From a checkpoint of a small transformer trained on Wikipedia: rotary positions, a variant of Adam for these matrices.
Each number is 50 + 10 x the weight over the matrix's rms, rounded and kept within 0 to 99. Layers, rows and columns count from 0.

# layer 3 attention query, 288x192, rms 0.0452, rows 255, columns 0-95
48 41 37 53 42 47 51 49 44 62 49 47 54 39 40 37 48 46 57 61 59 63 54 63 48 67 66 43 54 52 43 44 43 49 68 54 36 39 64 57 56 55 56 51 28 59 63 45 49 44 54 44 47 37 42 52 39 57 43 65 53 43 53 38 38 40 59 52 40 57 55 57 51 47 52 54 36 40 38 60 50 44 51 51 47 40 57 51 64 46 55 35 54 47 52 51
# layer 3 attention key, 288x192, rms 0.0448, rows 255, columns 0-95
41 56 39 48 46 29 54 64 45 61 38 76 61 44 52 60 61 57 50 66 46 63 51 39 53 44 73 54 49 34 36 39 61 63 30 56 48 37 60 45 39 58 36 43 58 46 45 55 64 70 53 56 41 47 23 30 61 36 50 52 44 49 52 46 38 52 41 59 45 54 35 41 54 42 55 64 65 50 62 61 43 55 53 57 67 31 43 58 65 60 16 61 24 47 45 57
# layer 3 attention value, 288x192, rms 0.0373, rows 224-239, columns 0-95
53 62 53 44 48 44 58 43 33 49 52 48 44 50 43 59 52 48 54 45 55 68 61 49 47 64 53 58 52 49 50 43 58 54 37 45 65 48 45 48 58 37 57 61 21 56 26 51 55 46 56 23 72 58 55 46 47 60 36 47 44 60 56 50 49 52 54 59 39 43 56 58 54 40 57 45 30 58 58 57 57 51 64 58 62 31 62 50 45 37 49 36 47 38 83 47
42 57 65 35 46 55 39 56 44 49 44 48 51 52 60 49 46 42 69 41 39 46 87 54 58 48 49 56 64 47 34 39 43 57 36 77 26 56 40 43 50 51 52 53 54 73 39 23 65 40 45 49 41 38 55 54 70 44 54 33 54 59 43 35 33 36 47 52 46 31 51 40 46 42 50 45 35 38 46 74 47 45 64 77 35 52 70 47 39 52 50 48 49 43 52 51
64 62 49 50 67 43 74 49 46 57 67 58 58 54 58 52 54 57 59 45 48 46 51 51 47 49 53 58 65 46 62 51 64 47 47 50 41 47 52 58 48 47 48 54 42 50 35 65 57 35 41 53 49 46 47 56 60 40 56 46 56 66 45 52 50 69 49 41 36 54 32 64 46 58 45 58 55 60 53 63 60 48 47 24 46 39 48 39 45 50 38 61 53 55 57 60
59 55 36 40 54 51 42 58 55 50 59 35 53 51 48 41 35 36 54 54 49 49 46 51 53 50 26 35 39 47 57 42 40 61 50 40 54 42 56 34 62 37 48 63 55 37 54 63 54 57 52 49 53 42 60 38 63 45 47 55 57 51 61 60 50 28 27 57 44 63 52 35 64 35 52 67 68 49 55 58 44 39 49 49 39 41 47 40 48 63 45 65 48 48 48 43
48 47 45 45 40 59 52 50 49 53 57 50 44 62 37 59 63 40 43 44 57 45 49 55 41 52 49 50 69 55 45 56 36 65 52 49 48 53 68 49 48 55 59 63 56 48 19 47 54 45 57 53 31 68 59 59 39 47 54 48 56 46 49 50 50 49 42 56 51 52 55 42 41 52 51 31 44 52 29 44 70 48 44 50 56 49 60 38 50 49 67 44 57 47 56 56
54 33 47 67 38 56 59 48 61 54 37 77 63 52 30 64 57 46 55 51 46 45 63 59 52 51 49 51 52 33 45 55 48 54 32 30 38 45 49 57 46 53 50 41 39 64 33 63 32 55 34 52 43 36 43 38 50 55 58 47 51 48 62 46 57 49 50 56 50 53 44 43 47 42 36 28 57 42 55 46 62 46 46 43 51 46 50 33 58 52 43 48 66 67 54 60
35 47 54 56 53 58 65 68 60 62 54 47 42 39 60 39 53 33 47 42 53 61 57 49 44 41 39 44 43 35 63 51 43 75 62 39 37 35 67 34 42 40 41 41 61 84 39 59 44 49 46 41 67 54 58 45 59 37 59 54 46 58 59 64 70 38 45 29 63 49 34 32 60 62 62 74 51 64 46 45 59 64 53 50 65 68 59 55 42 43 39 44 53 63 63 61
36 63 44 54 45 64 68 58 59 43 41 53 56 43 49 58 48 53 50 54 47 50 46 40 65 53 45 57 64 39 55 53 47 43 61 41 49 46 56 29 52 38 47 35 58 39 59 48 56 44 63 58 55 43 51 47 36 43 53 57 44 37 49 60 48 50 52 32 48 61 50 46 54 56 41 50 55 62 62 35 39 30 59 38 48 36 48 37 46 47 47 62 61 42 55 44
45 51 36 53 46 36 42 60 60 49 43 56 59 46 67 52 48 36 60 54 65 62 53 45 43 55 42 45 54 66 45 45 48 43 65 42 52 40 68 52 49 51 62 42 44 33 48 40 39 46 67 36 48 65 30 43 62 55 59 54 50 41 43 63 52 37 46 44 49 60 53 61 50 67 63 67 41 48 39 69 34 50 52 44 53 47 63 60 59 56 50 50 51 48 46 62
31 59 44 43 36 46 49 54 58 58 53 37 33 42 32 47 70 53 52 53 49 47 48 49 61 59 41 65 48 52 49 55 53 54 48 52 37 50 59 53 60 60 54 53 42 41 61 62 43 49 49 53 47 54 38 54 26 32 36 53 39 72 39 59 40 67 54 42 38 63 44 49 46 55 55 59 56 58 37 55 45 26 43 55 45 52 52 53 51 42 42 44 49 61 53 49
47 51 39 55 73 55 65 54 47 55 49 48 53 52 46 57 54 52 40 42 65 49 35 42 44 54 35 44 53 60 57 58 51 56 35 54 41 69 49 59 50 38 37 41 49 34 53 53 55 51 48 47 57 58 41 50 38 53 60 48 48 49 44 31 59 59 48 47 57 49 59 54 68 56 45 43 51 60 72 34 54 74 49 32 36 45 41 35 54 35 64 53 59 55 53 60
44 44 62 48 64 53 51 56 75 48 45 44 49 54 44 37 40 64 51 73 45 38 61 60 36 46 55 24 50 55 53 43 61 50 63 54 57 53 52 66 40 59 44 52 59 49 44 76 55 53 28 70 63 50 52 48 51 40 36 46 46 50 46 60 47 70 55 44 31 58 67 52 37 67 29 49 31 23 68 38 39 64 30 30 70 52 52 44 56 42 53 56 36 71 65 48
56 50 55 45 65 58 40 55 29 50 40 49 44 41 44 42 39 47 64 52 56 58 50 51 35 49 43 41 69 72 41 61 51 45 58 38 46 51 35 74 56 71 49 51 52 29 54 59 41 59 41 55 48 52 31 45 53 52 59 48 53 58 26 43 65 39 58 53 58 53 55 48 44 48 45 49 59 62 45 55 54 43 40 40 46 47 49 48 52 46 50 63 55 63 40 48
54 51 56 65 71 51 56 43 52 58 42 43 44 50 74 58 72 43 52 50 47 55 25 57 63 58 65 48 53 37 52 27 50 67 49 58 38 65 55 64 55 50 36 50 42 50 38 52 49 41 42 45 44 35 35 53 51 40 50 69 50 57 56 54 49 41 58 34 61 63 50 43 49 50 77 52 33 44 54 37 43 41 31 53 52 59 32 57 50 43 42 42 51 60 49 51
32 44 46 41 59 46 39 57 40 65 59 53 54 57 52 50 41 56 48 59 46 32 40 47 45 76 61 46 62 42 42 63 37 53 40 52 29 53 50 60 60 41 36 61 64 58 75 69 52 58 40 54 43 60 48 76 80 53 53 43 59 34 72 47 43 53 43 50 34 41 45 37 53 51 55 56 66 39 49 49 50 53 62 50 45 40 63 65 55 59 47 44 32 59 53 53
40 56 51 42 30 53 51 52 61 41 58 31 43 39 48 43 60 51 62 70 41 53 49 44 32 58 52 56 42 63 51 49 35 67 45 68 53 55 33 41 49 42 45 53 39 46 36 49 56 59 64 49 48 61 45 57 37 35 54 61 54 68 47 34 54 42 63 61 48 56 52 50 48 45 62 53 64 61 53 51 47 29 39 57 47 60 48 41 58 58 44 48 63 51 56 59
# layer 3 attention output (transposed), 288x192, rms 0.0274, rows 224-239, columns 0-95
39 40 32 57 62 60 36 65 68 52 56 47 48 59 58 62 49 52 39 49 52 48 43 55 63 61 56 44 44 47 49 60 44 51 57 57 53 54 57 43 51 43 44 42 41 33 53 50 45 49 48 57 53 43 68 67 43 42 62 52 60 50 58 33 56 53 38 55 54 58 67 47 53 51 48 49 61 53 57 41 41 48 55 38 56 60 45 42 70 42 57 56 42 50 39 58
54 54 40 54 49 53 41 53 67 49 54 54 63 65 40 64 50 53 36 53 54 40 42 60 43 49 35 53 45 69 48 66 29 63 48 42 64 31 82 33 60 42 47 49 67 33 58 65 43 55 51 52 56 52 59 54 49 43 48 59 48 43 58 52 45 46 53 48 48 57 64 50 57 59 43 47 54 48 52 47 66 48 37 49 49 59 28 56 69 35 42 62 55 65 71 36
60 38 62 45 57 61 41 55 45 54 52 49 44 34 55 32 36 52 53 39 46 57 56 34 62 63 64 62 45 52 42 38 67 49 51 46 44 53 30 41 66 39 46 49 52 50 53 34 51 49 40 49 45 46 31 49 43 68 51 45 49 46 54 54 59 41 68 53 60 37 51 63 47 48 52 52 50 42 47 44 38 41 58 41 39 60 53 50 62 46 60 40 43 20 31 43
61 52 53 50 44 61 63 42 57 42 41 45 62 53 52 46 65 49 42 44 75 54 59 41 38 51 56 34 42 53 42 40 65 49 49 53 32 52 64 48 50 62 51 46 39 70 61 59 30 41 59 47 59 62 36 49 57 47 47 38 48 43 56 40 64 59 69 48 58 41 51 69 51 59 40 60 48 56 50 64 62 56 50 30 66 43 60 38 49 46 44 45 42 54 49 71
40 46 38 62 46 45 57 68 68 55 36 54 73 52 58 51 54 41 43 55 31 49 44 52 48 69 34 57 40 51 50 47 48 46 32 58 42 62 53 48 58 58 56 44 38 51 46 63 67 35 56 40 65 41 52 61 56 39 35 54 41 42 60 44 51 62 62 46 52 51 54 42 46 53 47 55 36 38 52 58 48 48 53 55 39 42 60 43 51 65 33 65 42 49 39 51
59 54 41 45 59 50 60 44 24 45 60 40 32 37 59 40 47 24 59 42 61 54 43 31 67 36 54 47 70 57 42 55 50 32 51 40 58 51 47 52 60 56 66 56 47 45 59 41 58 42 47 31 55 48 55 39 35 70 49 50 58 59 41 76 52 53 50 43 36 56 36 43 58 56 47 53 72 55 32 49 30 48 55 59 36 50 53 65 50 56 57 44 58 48 68 36
45 46 59 52 36 51 58 52 46 44 43 60 59 59 47 62 40 52 59 55 46 44 64 62 43 49 54 51 64 63 44 63 55 39 35 40 77 57 62 48 51 52 67 38 58 28 39 51 48 57 51 49 48 45 57 58 53 57 55 55 57 38 53 25 42 50 37 45 46 54 58 45 51 57 46 51 59 53 56 49 54 51 41 46 45 48 36 58 55 54 54 51 41 46 32 47
36 45 64 47 47 45 43 37 29 59 62 28 42 55 59 61 50 57 45 43 48 45 57 79 42 45 64 38 49 43 42 45 42 61 33 52 42 63 54 46 46 63 50 45 57 55 57 55 46 66 49 76 33 71 41 51 50 36 49 64 52 48 44 30 62 55 39 48 62 51 46 67 70 36 39 68 49 65 72 62 45 63 56 42 53 43 43 71 57 60 38 45 57 57 52 67
49 37 59 52 46 59 43 54 60 43 47 53 60 57 49 38 53 51 33 49 35 55 58 67 45 60 60 63 39 48 71 58 62 73 25 65 54 51 50 45 55 46 44 60 66 48 55 48 51 49 56 68 52 49 67 54 58 44 54 47 53 34 51 53 47 60 59 68 62 47 72 49 31 39 50 40 34 46 54 61 46 42 39 38 58 58 50 42 59 46 53 44 33 46 39 59
65 53 48 45 60 54 44 53 60 40 62 49 52 53 47 37 49 41 62 42 35 51 39 47 42 57 54 41 51 54 44 41 43 55 39 47 48 71 58 55 53 59 44 55 61 40 41 28 65 37 51 45 48 54 52 43 53 51 44 46 41 36 56 40 45 48 64 51 43 41 52 52 47 50 43 38 57 59 54 48 41 59 40 51 39 54 42 52 57 51 61 50 55 36 57 53
50 45 54 37 59 46 44 48 46 56 54 53 48 44 43 51 43 65 41 63 44 40 53 52 53 33 58 43 52 43 42 33 55 52 52 50 55 38 61 53 41 45 58 62 56 50 56 51 55 59 66 52 47 64 53 50 53 40 39 47 49 43 44 56 54 36 46 51 41 47 22 63 55 59 66 65 38 66 51 49 55 54 51 53 56 49 57 66 45 48 29 54 64 43 57 50
57 69 44 53 37 39 59 50 50 67 46 46 55 49 53 57 50 43 35 35 48 59 37 49 66 52 54 57 48 47 55 64 24 47 43 55 38 42 37 61 48 47 41 42 45 47 38 37 58 44 47 37 48 57 49 51 40 53 61 61 46 54 42 48 39 60 51 45 56 59 32 49 56 41 74 51 66 44 49 58 53 46 54 55 52 43 55 28 35 79 54 45 46 49 37 44
51 52 49 53 33 36 43 59 34 58 60 50 48 51 49 41 45 53 40 47 50 48 50 37 64 52 55 67 40 41 65 41 50 41 62 54 52 49 30 43 62 44 54 30 38 56 55 53 48 60 53 46 53 44 51 42 49 59 39 39 46 46 45 63 45 50 60 61 41 49 43 57 42 67 56 51 39 56 59 49 38 44 52 58 51 43 69 46 45 51 56 44 48 43 50 58
61 51 51 42 37 68 53 54 40 59 51 36 60 60 54 34 50 53 55 40 38 45 63 44 41 74 42 38 45 57 54 67 41 33 54 43 38 33 52 55 43 47 59 58 42 42 57 40 49 41 52 46 55 46 57 62 49 66 61 42 46 63 41 51 41 46 34 54 42 52 52 51 44 46 47 44 79 58 40 58 42 38 49 43 35 47 66 23 39 63 60 52 54 34 36 60
54 49 64 54 45 41 68 36 56 60 59 54 26 55 33 53 50 46 64 39 55 48 48 56 36 33 52 52 51 68 46 42 59 47 63 35 58 38 40 54 53 59 66 50 38 49 43 44 43 50 51 48 55 42 49 47 36 57 47 58 59 45 33 59 48 43 51 35 57 46 46 64 58 66 54 51 43 42 39 49 55 57 69 42 52 56 51 49 33 51 58 58 45 50 63 34
48 58 43 48 55 52 51 51 68 49 59 61 68 59 50 38 58 47 57 53 46 41 49 50 47 49 63 48 53 49 44 40 60 61 55 44 48 49 70 61 34 56 35 50 68 38 57 36 53 44 49 43 58 57 59 55 51 42 35 36 61 39 50 50 37 40 40 60 36 34 46 43 41 43 41 51 40 56 57 45 59 54 52 46 58 56 56 38 48 52 47 48 47 53 41 64